Weights of a small transformer language model.
Size: width 128, MLP 256 SwiGLU, vocabulary 2469, 2.5M parameters.
Architecture: RMSNorm before each block, attention and MLP in parallel, capped logits.
Training: a variant of Adam for these matrices, 112M tokens, 3406 steps.
Each number is 128 + 32 x the weight over its row's rms, rounded and kept within 0 to 255. Layers, rows and columns count from 0. The size above them is the row's rms in percent of the matrix's.

# layer 5 attention value, 128x128, rms 0.0698, rows 45-62, columns 0-127
size [114 112 103 108 100 109 109  96 100 101 113 115 116 120 110 108  98 102]
[[ 87 198 126  59  87 121 177 146  92  79 129 106 129 113 105 145 138 117 185 137 129 105 132 164  72 119 156  73 102 114 150 133 106 134 172  93 130 156 129 157 106 170 135 146 143 110 109 152  83 147 156 168 137 119 122 134 113 157  75  78 100 133  94  95 201 126  92  82 116 106 168  70 127 170 119 168 113 100 144 106 135 126 164  95 115 160 128 138  86  90 177 136 129 142 197 114  93 128  89  45  64 113  66 121 111  91 141 121 139 124  52 148 114 120 128 139 102 179 101 109 116 139 125 167 135  97  65 100]
 [113  92 163 113  77 118 162 200 164  98 114 122 193 105 120  91 178 103 144 117 161  90 192  80 193 150 126 130 116 115  83 109  89 162  77 123  51 127  96 137 148  87  79 129 127 144 138 127  67  86  86 150 101 143 140 128 130 125 188 117 165 184 126 105 129 103  86  92 141 156 152 151  74 136 184 160 118  73 129  79 108 135 142  72 158 126  90 116 150 121 117 127 132  76 159 126 156  88  95 116 142 133  84  90  99 119 125 111 159 122 148 130 125 158 163 113 160  93 159 138 178 152 172  97  55 132 127 131]
 [114 162 186 177 144  83 124 107 157 116 133 148  82 123  90 118 133 110 122 109 147  46 134 126  94 111 106 129 148 130  96 116  54 116 123  92 167  90 137 165 108  83 163 151 144  95 109 115 195 120 149 178 147 155 112 119 143 109 179 175 193  50 163 158 119  61 104 167 181 155 127 143 110 188 144 179 143 165 111  94 131 141 121 139  95 176 106 117 140  64 126  85 139 106 153 141 127  97  72 139 126 125 149 108 143  92 160 122  76  83 164 138 113 121 156 135 116  61 175 147 167 162 174 152 144 140 151 132]
 [104 131  90  80 102 102 116 109 114 127 186 105  87 152 137 148 151 131 139  98 131 100  97 150 165 197 125  39 130  96 105 114 192 142  62 101  47  89  94 106 161 111  66 154 116 139  75 194 135 102  71 149 130 151 120  86 117 123  78 124 113 103 124  95 147 157  91 110 159 131 140 138  93 116 110 180 138 113 117 123 159 174 110  84  91 128  93  56 120 105 146 109 128  73 164 145  95  44 165 111  90 116 101 103 118 134 136 126  79 140 140 117  91 102  89 119 112 148 134  96 144 106  97 175 123 111 112  97]
 [136 104  59 125 107 186 129 100 176 144 171 124 157 100 126  84 147 158 140 145 110 119 176  99 126 185 107  96  87 140  71 185 128 118 195 181 147  73 115  76 161 132 160 144  85 107 152  87  86 132  68  52 126  86 111 125 101 150  87  97 161 103 152 107 159 127 132 137 100 182 127 167  99  75 115 144 125 165  79 123 107 120 172 164 130 126 111 157  68 136  74  72 129 173 178 136 145 142  93 134 143 147 102 106  83 101 125 131 152 121 139 102 111 104 129 161 188  90  82 138 142 114  87 123 123 162 125 156]
 [136 152 149 165 154 128 123 132 134  93  96  83 154 140  86 183 110 111 168 155 157 140 134 137 121  78 103  66 132  96  94  88 173  96 108 121  98 150 144 149 160 140 124 158 140 133 141 198 163 108 104 106  87 128 100  83 160 174  67 120 167  97 121 112 156 138 144 174 161 140 140 139  96 180 114 159 155 164 104 142 129 172 187  56 123 121 114 109 147  97 104 145 179  92 178 116 147 116 183 186 172  74 119 139 137 100 147 139 179 105  63 174 178 101  73 124 117 166  87 129 197 137 123 157  97 102 162 110]
 [105 106 167 156 148 120 138 158  46 169 123 160  55 106 105 156 131 171 158 170  98 108 111  82 121  71  86 166 128 135 120 181 139  93 151  95 114 106 143 101 109 123 155 165 108  79 142  90  87 115 119 128  95 107 129 126  82 172  77 195 132  96 128  98  75 103 137 129 152 115 106  89 124 117 105 220 127 131 150 124 113 148 140 132 104 124 130  89 130 121 112  93  91 133 111 158 153 132 161 217 169 120  66 100 138 115 132 167 110 136  92 119 121 121  76 202  70 119 112 114 117 107 122 161 174 143 164  64]
 [160  67 168 120 167 173 140 141 122 107 147 133 131 136 112  91  94 132 127 131 147 106 162 170 180 108 130 111 155 195  97 159 172 110 112 108 109 132 159 130 184  87 110 170  78 127 120  94  98  96 156  89 146 109 128 157 178 114 174 132 124 135 176 138 131 113 124 189 126 201 124 163 144 131 205 201 166 170 156 131 121 117 159 110 129 142  88  70 136 111  69 175 181 111 112 143 164 124 168 157 104 192 102 105 114 179 103 130 189 121 171  93 116 166 130 168  87 136  76 110 105 128 113 131 147 161 139  79]
 [ 98 145  88 163  65 192 131 170  94  94  99  60 128 172 126  93  96 106 129 130 136 144 124 195 161 180 162 138 141 100 126 118 146 152 146 184  74  94 105 112 131 143 180 133 135 197 149 101 129 145 115 136 109 152  86  97 121 110 173 124 159 110  98 185 125 163 115 160 217 104 113  95 122 145 140 197 106  87 143 112 130 113 138 146 125 188  88 103 203 117 160 108  86  96 104 118 160 152 120 128 139  89 155 124 102  71  79  91 144 128 133 114  95 103 157 186 146 149 170 153 138  87 112 177 127 139 152 127]
 [146  92 146  57 119 226 160  99 105 141 133 115 106 138 138 127 134  85 127 154 161 142  98 176 140 115 148 115  73 147  94 141 164 143 160 157 104 173 174  91 112 124 162 131  89 212 115 148 123 111 111  78 108  96 129 107 148 145 151 147 146 116 153 196 107 151 157 114 130 135 164  93 168 117 178 182 129 124 149 157 113 105 185  65 116 123 138  58  98 117 135 113 130 153  80 161 147 115 120 163  97 147 154 141 178 153  79  86 198 165 158 170 109 165  59  91 108 110 125 110 167 121 100 133  90 115 158 154]
 [124 132 142 145 129 126  85 133 158 126 136 194 207 106 118 184 105 114 118  91 164 174 125 201 182 141 117  89 133 107 125 135  79 124 149  84 131 112 116 105  89  94  99 122 121  79 104 142 110 123 121 180  72 157 131 153  94 160 131 127 124  92 158 136 133  94 196 108  71 113 177 188 136 154 140 101 113 120 131 112 153 136 149 223 100 153 130  84 155 104 187 124 128 157  81 120 107 152 168  96  80  92 103 139 104 143 121 148 117 130 148 116  76 150 129 111 136 156 165 131  28 150 166 117 107 171 134 182]
 [118 140 117 174  98 103  85 129 188 127 150 143 148 114 172  37 133 126 141 139 111 129 167 133 106 169 156 140 106 118 103 146 153  99 171 123  84  64 148  54 130 181 138  94 108 180 136 141 113 104 101 119 158 143 175  97 127  86 115 240  96 156 146  99  53  73 112 156 109  91  86 152 135 142 131 178 150 163 129 104 146 101  87 136 183 128 155 128  77 149 137 124  95 150  79 183 165  76 184 144 107 135 101 108  89 155 135 103 132 136 167 138 107 120 112 121 157 163 122 134 117 129 111 173 172 135 149 150]
 [116 163 149  83 180 147 110 141 181 123  98 199 167 130 106 154 163 129 117 130 157 149 156 110 166 144  97  89 167 162 168  83 131 177 195 122 153 130  77  98  99 140 136 106 170  88  52 149 148 173  88 123  92 149 107 113 101 180  98 107 101 102 140 118 194 160 154 159  49 105 163  98 128 162 149  82  93 150 171 148 121 130  83 152 111 101 149 171 128 112 160 130 160  90 186 123 131 169 180 150  84 144 133 114 155 122 109  98 107 147 164 121 118 139  97 121  97 111 137 100 144 128  94 138  51 105 186 134]
 [116 165 172  61 125  78 156 120  55 148 138 139 107 147 131  99 177 172 126 175 122 183 192 162 116 115 133 141 155 143 127  56 205 146 100 180 146 136 165 143 146  88 144 156 167 105 125 155 149 142 115 194  76  93 160 133 115 138  84  78 197  98 132 132 118  81 144 120 119  95 120  94  98 126 161  96 133  99 140 136  98  99 145 125  87 119 152 133 112 110 166 145 105 167 101 145 122 126  51 147 161 158 125 168 147 148 185  85 103 112 147 163 172 112 118 109  97 155 141 107 119 130 145  91 159 163  67  75]
 [ 75 196 128 106 115 115 170 125  91 134 158 191  92 112 179  82 104 175 101 189 106 119  81  88 127 157 155 160 169 119 167 173 167 157 146  92 122 139 129 162 104 103 169 109 181 113 125 102  88 137  76 131 139 162 171 175 128 134 168 135 160 124  90  61 116 186 121 142 137 125 117 134  99 158 128 146  82 142  77 141 151 150  99 123 119 117 135 113 199 160 111  80 116 153 160 130 181 107 168  87 190 170 167  86  88 158 133  84 188 126 137 103 111  94  95 139 148  73 160 126 153 135 127 133 129  99 136 165]
 [ 77 138 134  85 109 173 171  86 106 140 114 168 122 143 130 120 109 160 139  91  99 140 173 136 137 116 146 112 161 115 181 160 155 111 145 136 177  81  89 118 135 121  76 148  78  99 136 126  79 121  99 110  87 157 141 103 111 125 206  85 205 106  99 116  93 102  36 143  45 138  71 128 148 110  94 146  90 130  98 147 137 168 107 111 113 132 113 122 154 141 140 123 173 141 150 117 143 120 125  95  92 194 141 149 127 137 208 143  59 130 182 110 118 150 147 125 101  80 135 145 113 149 124 158  59 177 133 100]
 [131 130 153 160 124  87 145  88  73 138  97 106 126  95 128 168  81 110 107 153 108 132  99 156  91 147  81 111 154 108 140 156  89 157 128 139 161 100 103 165 159 171 143 120  65 103  63 116 150 125 111 150  99 178 132 117 108 111  83 122 123 118  70 130 109 145 183 140 150 133  81 172 130  93  76  87 128  73 173 122 137 150 187 191 119  78 154  86 100 143 133 102 170 127 124 134  70 144 108 168 156 106 117 197 180  67 188 129 147 111  88 135 161  95 146 101  81 161 117  72  85 135 140 153 152 125 164 183]
 [133 113 131  94  91 173  74 149  81 142 124 133 166 189 150 173 138 100 142 109 133 186 144  77  80 128  84 162 123 137  48  92  84  96  95 141 144 116 125 117 147 114 157 125 142 121 113 137 166 139 116 170  88 152 105 136 121 158  81 138  95  68 163 102 135  88  78 125 200 126 115 133  93 141 148 151 171  88 138 161 141  90  76  72 106 152 119 144 163 133 149 164 125 115 121  95 111  93 130 110 185  54 170 162 149 153 159 145  72  85  83 166 114 122 175 132 132 166 100 170 172 105 171 141 115 122 172  84]]
# layer 5 attention output (transposed), 256x128, rms 0.0762, rows 45-62,109-126, columns 0-127
size [107 108 107 115  99  96 116 101 108  95 126 109 119 125 116 104 100 105 110 108  92  99  92 101 106  96  86 102 106 102 104 110  98 104  95 101]
[[ 89 157 110 160 125 138  89 122 136 120 163 128 141 105 160 122 126 183  81 142 114 131 117 139 186 154 148 122 155  89  88 124 156 112 124  97 104 130 150 132  94 119  84  84 149 144 164 154  72 132 159 147  97 135 180 117 203 128 126 171 102 131 159 172 146 181 192 119 142 156 140 150 123 142 139  60 108 174 167 139 127 135 145 135 157 143 109 157 142 119 128 129 147 202 149  71 151 100 191 176  63 127 154 136  50 127 120 140  99  61 156 201  78 114 161 158 147 124 142 123 172 209 116 135 178 141 105 124]
 [109 200  76  81 124 134 107 138  96 141  95 138 140 108 100 198 119 168 171 136 103 103 163 135 176 137 123 128 174 110 132 145 105 108 134 137 161  22 160 170 154 121 126 146 124 121 143 180 167 150 111 106  94 130 122 162 154  71 117  90 137 125 166 170 115 205 186 124 148 142 150  91 124 112 122 122 104 159 165 141 157 208 108 149 114 111 151 159 159 121 149 128 110 177 123 151 110 110 118 129  58  98 132  99 130 125 186 166 160 163 186 123 158 127  99 124  87 133 142 178  68 109 159 194 126 125 124 179]
 [172 132 124  92 101 122 124 117 194 134 147  93 141 143 137 118 100 113 125 149 172 121 140 104 119 150  94 121 119 153 131 146  83 154 154  88 100 102 159  67  72 157 120 152 126 151 193 163 106 166 130 174 107 125 177 128 110 223  91 109 149 121 132 120  77 148 104 146 127 116 129  89 158 170 116 115  93 114 158  99 171 209 157 128 147 112 137 110 105 199 207  89  67 126 114 102 140 101 129 165 119 184 128 116  96 149 200 113 142 150 136 104 175 104 124 174 188  53 166 124  89 102 111 150 149 120 149 143]
 [ 40 125 102 170 132 100  71 121 103  90 110 121 120 149 106 170 110 134 103 131 152 129  95 135 125 105 141  91 211 181 111 136 142  58 149 166 126 120 178 146 139 111 111  80 155 192 117 164  91 183 146 144  31 119 160 120 160 109 171 139 154 130  90 124  89 163 154  60  92 183  95 161 115 120  85 157 144 117 169 163 137 136 135 120 107 153 163 143  99 132 148 127 145 148 140  87 165 140 152 122 130  66 108 130  81 166 195 108 180 157 136 122 118 152 126 126 143 113 109 112  94 150 164 111 169 131 156 184]
 [133 129 134  79  95 115 175 159 127 121  76 163 113  84 168 136 181 147 112  88 147 158  87 169 112 110  86 147 140 137 156  72 116  79 139 135 185 149 109  99  97  72 158 127 121 153 161 137  91  67 141 146 153 107 109 151 109 100 119 118 146 164 135 181  81 113 103  65  87 146 136 187 147  96 150  89 175 155 102  85  90 108 114 134 143 189  68 162 178 134 127 115  94 139  78 165  98 181 102 140 132 100 160 108 182 147 129 199 139 126 137 143 186 183 122 156  72 181 115 120 144 107 127 157 140 167 128 130]
 [ 77 157  91  92 133  68  54 118 114  88 167 136 124 175 129 106 128 118  82  97 169 126 155 118 112 144 146 143 173 208  78 105 149 142 160 130  86 147 166  68 107  87 120 114 144 167 161 118  88 152  99 157  93 109 175 144  83 198 106 171 124 146 106 105  80 114 144 134  91 168  91 161 107 133  98  92 104 135 171 121  76 173 108 121 143 128  98 131 154 170 194 153 173 190 129 107 116 117 149 138  95 142 116 141  81 146 167 137 182 146 106 158 141 150 203 150 167 117 161  86 135 138 158 151 117 143 139 157]
 [ 69 130 150 117 117  95 132 115 161  96 148 105 152 104 139 149 128 147  67 123 165 183  83  80  83  58 158 130 181 215 134 117 106 174 131 198 141 166  86 112 107 133 120  97 148 143 158  93 162 127 147 121  85 101 136 116  70 126 184  98 147 114  83 112 123 156 149 110 132 115 103 174  83 151 108 143 105 110  83  96 168 131 135 125 115 129  61 132  93 164 196 106  94 157 145 121 150 106 132 160 128 113 185 168 154 170 132 207 130 133 109  84 131 194 128 112 165 119 124  86 145 153 171 117 101 159 104 156]
 [136 135 132  87  65 138 152 145 112 120 119 149 101 128  89 142 167 103 143 144 119 166  75 127  87  99 123  57 179 139  97  76 143 149 158 203 152 127 146 155  99 110 154  97 188  77 148 178 189 106 109  86 121 117  83 136  93 100 157 157 158  98  63  87 141 134 141 154  94 154 127 143 129 104  79  88 154 185 137 179 130 183 163 158  93 118  77  59 123 176 164 123  74 152 173  96 126 158 118 100 144 128 194 154 158 139 143 151 161 106  92 121 181 134 116 111 135 166 136 153  98 106 132 149 119 167 121 145]
 [140 158 120 114 129 113  93  76 167  69 115 136 146  62 139 168 107  98 165 158 109 139 158 147 176 109 129 174 147 115 109 138 101 132 166 126 105 113 107 120 120  97  93  61  91 201 108 161  87 169 113  91 107 171 136 145 164 125  68 160 168 164 157 153  94 158 104 101  71 169 134  74 140  88 133  75 102 136  98  79 148 158 109 157 169 136 184  94  86 180 130 163 108 176  96 185 162  78 122 141 128 125  99 102 141 147 120 148 133 201 130 120 106 111  80  94 146 105  88 103 113  99 167 123 120 137  94 177]
 [134 144 135 123 111 111 112 106 142 165  81 165 111  70 104 154 142 124 134  80 102 171 125 102 159 135 116  90 190 110 139  88 106 169 136 175 108 103 133 159 159 116 170 137 148 112  68 179 205 114  90 164 179 178 131 152 102  89 163 127 162 156  94 167 130 133 133 155 148 159 111 123 128  51 176 131 123 148 137  98  74 152 155 158 108 120 117  66 127 153 164 183 173 145 116 191 171 112  49  74 143 128  87 165 142 150 165 127 166 139  96  93 126  95 167  61 117 160 122 145 164 137 129 141 119 117 175 117]
 [138 117 139  93  90 121 148 130 113 135  73 124 112 149 154 106 115 126 194 142 102 183 123 100 136 129 189 154  96  69 190 147 154 129 154 127 106 133 127 181 116 141 120 111 120  99 131 147  98 149 128 111 143 111 100 104 186 166 108 157 164 143 207 185 169 129 129 190  88  61 158  98 153 158 156 212  31 107 151 118 134  99 102 168 134  89 139  89 114 134 156 185 178  75 113 113 171 111 188 143 148 119 155 100 143 137 124 118 167  85 166 172 152 158  94 128 148 151 123  89 158 144  93 142 128 133 139 145]
 [ 82 137 146 154 114 159 157 135  85 214 104 127 159 109 128 157 143  87  73 109 138 174 160 144  89  82  98 119 183 120 179  97 109  97 109 132 159 105 130 118 115 135 100 139 153 104  73  97 127 111 192  99  66 125  82 112 129 121 141  98 125 142 114  83 153 156 106  18  83 139 136 115 114  86  92 155 136 146 104 113 167  74 146  75 151 107 178 144 165 151 124 121 183  93 110 174 155 133 124 103 184 104 157  96 108 193 103 145 119 159  99 164 172 147 146 131 123 168  84 124 161 124 147 148 126  75 160 117]
 [118  88 116 125 140  90 145 139 124 110  79 120  87 128 121 133 135 104 168 111 201 134 124 100 113 144 136 142 144  89 140 174 172 146 148 128 136 109 121 158 155  85 159 133  81 151 138 119 113  97  73 130 184  75 174  87 182 159 162 129  98  94 158 127  44 122  65 130 114  54 164 112 124 188 161 157 154 118 158 122  74 174 102 145 117 100 164  96 113  76 122 124 168 120 135 142 124 130 173 148 146 141 123 115 115 167 114  96 123  72 152 134 112 167 159 175 167 174 154 131 110 124  62 133 175 198 200 159]
 [ 73 117 132 130 123 136 111 116 141 131 134 111 141  43 106 116  87 145 117 127 127  91  92  93 160 124  82  98 171 120 167 137 127 204 160 114 141 118 151 132 146 177  65 146  99 139 194 100 185 143  98 180 144  91 147 145 117  88 109 112 115 120  72 170 201 155  90 178 187 144 153 123 137 143 164 143 125 109 111 133 148 190  73 111 104 111 129 125 140  83  79 161 119 164 115  63 103 126 114 163 116 120  72 175 152 132 138  78 122 141 109  92  75 136  77 106 116  81 136 141 122 132 160 101  92  64 174 113]
 [133 133 101  99 160 116 134 134 177 172 127 156  94  76 101 162 158 135  94 114 157 135  95 120 138 116  96 168 144 104 102 125 149  38 126 158 149 179 153 151 163 123 132 119  98  55 124 110 164 104 119 116 102  96 143 150 157  71 177  85 146 125 135 121  84 122  62  53 154 163 143 125 107 130 158  69  95 128 105 162 101 182  95 138 116 216 173 109 111 124 108 119 135  70 175  85 148  81 132  94 139 115 120  79 150 155  99 168 105 110 138 121 122 184  82 139 161  92 132 113 107  87 176 146 168 184 118 129]
 [139  68 157  78 109  90 138 162 128 121  69 163 113  32  90 128 200 107 187 105 132  94 148  82  92 145 133 108  92 169  80 100 118 152 156 185 149 139  71 109 111 118 123 186 148  77 163 165 115  72 130 132 108 131 157  96 160  77 124 136 128 134 111 141 147 113 114 149 135 112 148 109 155 159 138 120 125  78 122 126 177 137 106 138 118  74 109 103 138 159 124 105  91  98 165 110 153 128 100 151 163  79 188 135 131 125 129 136 131  48  78 106 189 163  96 144 104 162 184 157 144 118 107  85 156 113 146 175]
 [114 104 156 127 172  89 132  93 134  70  85  86 146 157 168 125 100 170 161  80 100 143  87 121 159 141  85 169  57 190 107 143 141 201 167 149  95 117 163  85 138 104 133 174  95 102 155 116  71 118 185 122 168 134 102 106 113 171  80 107 127 171 150 128 115 104  83 182 111 121 110 178 127 168 157 141  97  65 134 119 138 139 190 126 159 149  57 120 113 130 156 160  99  93  99 121 103 161 158 160  93 144 143 118  82  88 130 123 108 123 128 177  69 163 112 155 160 134 106 104 116 156 162 147  92 146 177 135]
 [116 101 152 169 124 147 119  97 132  97 161  88 148 115 132  66  57  55  95 117 202 118 136 122 136 134 124 162 184 186 122 113 163  95 112  69  96 108 148 135 153 114 112 120 103 124 145 108 124 137  99 167 105 162 138 137 127 165  67 119 126 117 141 150 201 143 157 120 160 168 131 159 162 171 129 135 172 116 128  84 158  61 103 144 157 117 160 174  26 104 129 131 172 200 150 110 170  75  74 159  99 155  95 154 167 180 158 140 120 172 126  95 139  83 144 128  99 103 126 126  99 125 126 105 126 119 111 141]
 [ 72 191 136 150 170 108 144 122  86 152  88 142 142 147 106 121 143 152 110 141 160 110 102 116 134 122 175 130 170  59 107 130 167 105 127 152 110 129  85 113 113 114 137 132 121 176 138  90 112 150 147 161  81 132 172  59 174  88  88  97 115 170 132 139 147  92 214  93 162 130  91 144 130 120 138  91  83 156 157 117 140 128 141 130 151 107  97 139  99  82 175 116 138 230 146  96 145 136 173 141 118  95 124 161  64 162 147 133 138 125 188 172  75 116 141 130 112 118  93  84 161 170 161 121 209 115  83 102]
 [112 135  91 100  83 104 136 123 118 153 140  87 174 130 127 115 167 109 153 189 152 139 187 118 146 123 138 116 133 164 107 169  91 104 190 140  94  47 134 158 118 154 163 163 177 154 131 173 118 201 135 120  57 155 146 152 174  71  81  80 109 101 135 127 145 176 171 183 152 144 102  87 126 131 115 160 126 116 147 185 163 200  82 173  96  88 110 143 111 115 137 121  84 141 124 128 141 100  86 133 123 109 129  52 141 127 147 124 149 161 143 117 130 105 165 114 113  60 164 124  84  80 156 106 143 151 158 170]
 [183 129 134  72 125  98 103  87 139 139 129 153 159 189  97 166 103 107  83 150 190  91 110 120  97 114  78 165 104 112 101 103 109 125 184 137 122  94 117 111  77 139  93 154 103  94 179 127 146 150 127 130 114  60 133  85  87 168 141 104 128 124 128  77 156  96 129 182 102 111 120 117 109 189 134 134 123 126 161  74 170 149 132 151 139  59 174  70  98 147 134  99 113  86 123 109 167  86  73 138  87 126 112  93 113 117 202 158 101 153 159 150 142 145  93 124 138  57 143 166 117 119 188 155 185 134 164 107]
 [ 54 149 109 138 153 117  74 112 102 146 144  76 100 142 146  88 174 115 120 134 131  89  30 119 119 142 162 119 181 124 110 134 174 135 204 106  88 130 130 130 119 104 134 114 161 151  98 138 120 144 164 168  76 137 162  89 131 130  93 118 133 125 131 162  76 133 150 105  96 172 172 157  77 118 142 156  98 153 182 144 136 140 137 140 106 131 157 156 136  68 177 123 130 134 134  94 165 144 175 100 172  73 114  84 137 130 211 123 167 130 191 149 121 113 117 170 154  85 128 141 176  94 135  65 171 114 175 171]
 [ 99 127  90 119 123 167 103 115 142 104 159 155 156 134 109 111 195  84 101 111 130 144 163  98  98  96  93 119  84 185 155 143 117 149 141 109 128 113 127 113 121  70  86 193 100 190 123 190 121 119 169 130 196 106  75 131 100  88 150 122 112 147 152 113 136  93 161 123 103 117 149 164 103  77 112 108 174 144 165 118  94 118 148 121 109 139  87 154 159 128 149 107  37 132 144 126 119 130 104 132 206  95 170  79 149 181 107 192  90 110 101 116 153 164  92 107 134 180 105  64 144 155 142 164  99 175  82 158]
 [116 147 106 139 125 116  91  94 126 144 156  72 194 172 108  69 113 189  70 118 152 114 123  99 126 162 145  75 163 166 125 101 102 119 148 172  82 133 162 114 107 142 197 150 106 163  90 150  99 139 109  89 103 128 188  97 126 158  85 156 136 116 163 129 109 127 117 126 133 171  73  89 118 152 135 168 115 197 135 165 116 122 110 100 105  78 106 177 106 136 176 140 164 196 127  98 101  83 143 129 176 111 138 136 140  94 185  88 138 137 109 179 135 132 135 174 106  49 155  76 134 108 155  60 128 130 165 123]
 [117  94 180 141 107 110 165 102 146 132 144 142 135  94 103 176 101 176  51 103  95 180  65  80 131 136 101 123 128 173 120 136 157 128 155 150 101 152 148  81  56 156  86 147 145  96 122  90 165  81 154 121 162 151 169 116  57 183 166 143 145 134 139 149 118  94 134 118 135  89 102 139 119 123 100  94  95  93 114  97 128 107 183  97 131 209  99 155 108 119 141 116  90 131  98 127 142 108 176 126 153 147 175 192 132 101 158 144 173 170  71 109 131 180 126 139 122 101 162 126 164 187 157 165 154 168  78 150]
 [166  89 144  64  81 123 123 126  93 110 137 207 148  82 116 159 153 128 101 147 120 169 154 120  77 155 124  63 160 115 167 178 118 126 193 195  88 146 162 111  62 137 145 151 144 119 113 191 159 154  84 120 142 124  59 154 148 122 117 117  86  91 110 143 146 145 153 125  59 124 109 129 121 132  95 133 141 202 164 155 103 167 168 112  98 122 118 117 162 212 150 171 158 129 137 148 131  85 115 130 177 150 198 148 136 109 172 117 141 154  67 126 169 111 135 128 126 140 114 131 126 169  91 132  94 122 148  96]
 [169 161  67 182 111 168 151  97 108 103  95  96 103 115 122 127 113 156 155 168 125 150 156  94 175 137  71  99 127 133 117 152 150 110 197  98 101  96 159 115 145 114 137 130 130 245 128 150 137 137 150 169 113 156 134 157  88 135 171 126 175 150  90 140 151 130 104 138 167 176 108 121 154  93 141 126 120 130 148  77 119 175 150 132 154  92 191 166 120 181 164 103 121 160 124 167 104 113 103 180 192  67 128 113 167 207 148  83 120 141 155 149 134 130  93 103 147 126 129 123 158  97 160 130 153 112 173 200]
 [146 124 104 132 106 155  82 124  67 176 145 161  91  31 126 155 113 113 103 136  87 185 132 155 154 106 122 112 223  81 148 169 154 127 156 174 132 131 125  67  99 146 123  86  97 186 121 147 142 160 122 135 169 112 116 119 162 159  96 129  87 149  89 122 102 162 178 129 111 142 106 118 107  50 134 150  86 132  95 162  61 151 143 113 144 142 120 157 128 189 152 165 203 164 179 117 140 127  95 136 169 171 153  88 150 157 172  96 120 153 120 112 163 125 121 124 174 131  99 130  91 174 126 148 141  97 131 109]
 [104 119 130 136  75 119 154 159 143  84  92 130 115 182 149 117 112  89 197 108  96 106 101  87 131 100  87 108 115 129 185 145  82  95  86 116 146  97 137 170 126 132 132 165 135  91  94 133 126 132 117 167 125  97  94  58 152 140 120 106 144 168 168 121 158  98 142 136 137  81 151 169 150 145 158 163  77 103 171 105 166  74 126 214 130  84 153  73 158  64  80 190 164 101  81 165 121 107 135 174 114 145 145 129 113 130  94  95 117  99 171 168 119 187 129 143 115 197  94 125 154 121  89 160 119  90 170 120]
 [ 87 143  91 151 125 139 157 124  99 182 118 152 106  99 144 131 122  67 111  88  94 126 127 170 119 175  87 160 153 158 188  96 165 140 126  95 168 111 132  72 110 147 121 117 151 142 113 168 117 102 172 123  44 178 131 142 156  96 133 118  97 141 114 149 101 124 115  60  74 144 188 166 162 115 105 117 159 140 118  67 121 125 170  93 119 156 116 133 154 193 126  67 131  74 135 156 140 123 159 116 134 151 127  98 121 178  77 170 131 157  48  83 191 158 118  92 107 109  88 190 139 130 137 117  87  87 102 148]
 [116 143 124 141 136 115 154 153 170  90 134 171 139 164 116 150 152 117 158  94 175 122 102  93 161 162 135 142 160  84 133 144 153 137 140 116 128 122 108 123 165 119 181 153  56 128  89 138 126 119 102 159  90 121 124  95 198 177 166 168  68  97 150 145  94 114  93 130 115 100 107 149 116 160 100 177  97 143 156 144 106 176  95 160 102 148 144 141 141  47 125 148 186 124 135 139 156 173 147 157 173 167 159  77 142 138  93  98 146  38 134 190  78 178  89 140 113 178 116  89 130 158  49 107 161  84 144 124]
 [ 77 107 164 118  92  77 150 144 151 150 127 125 136  41 106  66  86 175 147 134 122 106 110 107 152 145 137 142 153 122 189  79 211 178 118 142 182 129 125 114 141 116  69 138 104  86 152 115 139 166 126 114 149  88 181 139 130  46  94  98 119  77 137 158 196 119 132 175 159 117 143 137 103 154 131 115 124 138  73 128 155 118 108 139 126 133 175 121 151 105  83 155 138 182 150 100 108 124 129 159 133 127  70 149 162  73 122 176 112 158  98  88  62 113 150 129  99 104 133  84 130 137 158  74 126  90 140  80]
 [102  90 100 106 118 128 119 144 177 184 176 156 119  76  53 134 157 163 142 146 150 132 101 121 144 120 118 120 120 127 123  91 139  95 147  91  97 150 149 164 149  96 138 117 121  68 134 172 108 147 152 120 160 154 125 187 110 120 166 119 164 174  80  70  73 135 138  88 184  85 159 105 104  78  85 147  66 115  79 151 131 161  69  92 148 168 207 123 153 155  66  43  92 110 139 107 138 117 115  95 122 154 118  76 120 113 108 164 121 151 162  93 115 176 156 135 128  95 112 156 181 104 105 120 136 139 139 166]
 [138  75 128  75 158 103 122 150 168 130  47 167 126  66  88 157 196 104 164 124 129  82 120 103  89 118 137 125 111 161 131 152 121 141 195 150 154 108  81 127 115  92 124 145 171  67 176 206 132 131 144 120 123  91 161 112 144  60 176 156 156  85 122 113 119 117 151 111 166  91  79 133 176 146 122 115 130 142 117 123 138 188 153 164 150  90 112 147  98 158  92  89 157 100 149 109 122 108 144 104 123  86 173  99 145 133 181 188 156  46 144 100 121 135 114 137  81 126 168 127 103 114  94 139 136  92 139 179]
 [170 107 182 184 138  70 146 105 143 133 127  62 133 182 157 126 120 155 179 134  55 101 107  99 105 161 116 117  90 123 145 131 109  99 126 130  93 167 114 159 102 133  91 190 103 121 143 122 132 114 160 119 157 135 102 173 106 164 110 176 158 134 141 120 133  79 107 105 189 116  99  90 146 144 162  93 131  82 117 137  91 112 205 129 171 167 128 109 161  65 151 127  82 115  71 102 132  67 187 135  82  78 153 165 109  96 110  96 130 187 154 156 109 109 125 162 190 159 117 110 172 162 127  90 153 145 163 130]
 [120 123 126 153 103 154 103 120 104 124 132  69  88 153 126 106  97 105 115 123 232  94 106 132 103 147 183 112 125 196 155 122 186 143 140  34 160 118 136 112 178 183 186 103 181 167 123 108 152 141 125 173 130 132 156 159 107 201 133 137 159  85 195 170 202 137 148 140 174 167  78 120 130 162 123 155 165 125 124  91 125 136 109 131 123 110 107 150 111 102 164 142 146 146 133 150 137  97 143 163 138 149 120 172 168 127 190  70 141 129  95  84 126  71 158 124 134 107 170 103 155 131 129 127  76 125 134 145]]